config = dict(
    activation='swiglu',
    init_std_qkv=0.0209,
    init_std_up=0.0209,
    lr=0.00064,
    beta2=0.98,
    weight_decay=0.16,
    steps=8877,
)
Each number is 500 + 25 x the weight over its row's rms, rounded and kept within 0 to 999. Layers, rows and columns count from 0. Numbers have three digits each. The size before them is the row's rms in percent of the matrix's.

# layer 4 MLP down, 512x1024, rms 0.0357, rows 502-511, columns 704-767
106:467527521559495470495523467490519503515533505520485451520440493509495579501506577481545536500496510509559506480483471480557539489528538510487491509520535502506492508490444459495493544471479486
095:492507493494464498475467497513502503485498519523488456440479518489479470495536547481506513458550492472513496460503474508482480486518471484478514451519492502482485531527523527498494474473493532
121:522466514501566489492500487483510504499552486491510543458505497539447480507469518502518505538537496524511495504507517451511506485552492518546523512515493518507509471529477516488533525523502518
100:482466495545504479534506496563484486493490512508474483534491502547523505516489523506539502529490531515546524475495481507529486510502507483518533430486491498544520498487519499466466503522487490
100:501493488402483499504488530508517479516504502456514459549506514504508523469489474478475517523498431478495504496517492540483512497489491472490468475463537484491497499514532448501486479521493482
095:519494503488518478496474529528471532483539508518499524479482430474481488493491510467481525499521479458493538507484507529506509520514449465509516509470470511477514529457496508508530448512492466
102:484456515480562470484476490491549471495510551505488502506506436496474452519495481517468504504477511501520507500559495466510534532467514497523531500506495443481519502469527448496500518513514529
097:496502521530502526505522502509502512498521518503496503508472479500488531475540522500561512536513487484499498524501483511501464483492476506501522483476515519468537488485470509467456485531493510
104:526497500482494511500447508493531518486473501458490495477499501500463480548510459500506534507464520497477490511485536454491487505511529504506470495572495520497534489537488514506468503523499496
101:487469503514543497501472526480509530494495499548489505487476497492499499530458491518485519495527506480486486502507467476482473496493492478495481520485506476490537475513530496497499500502518498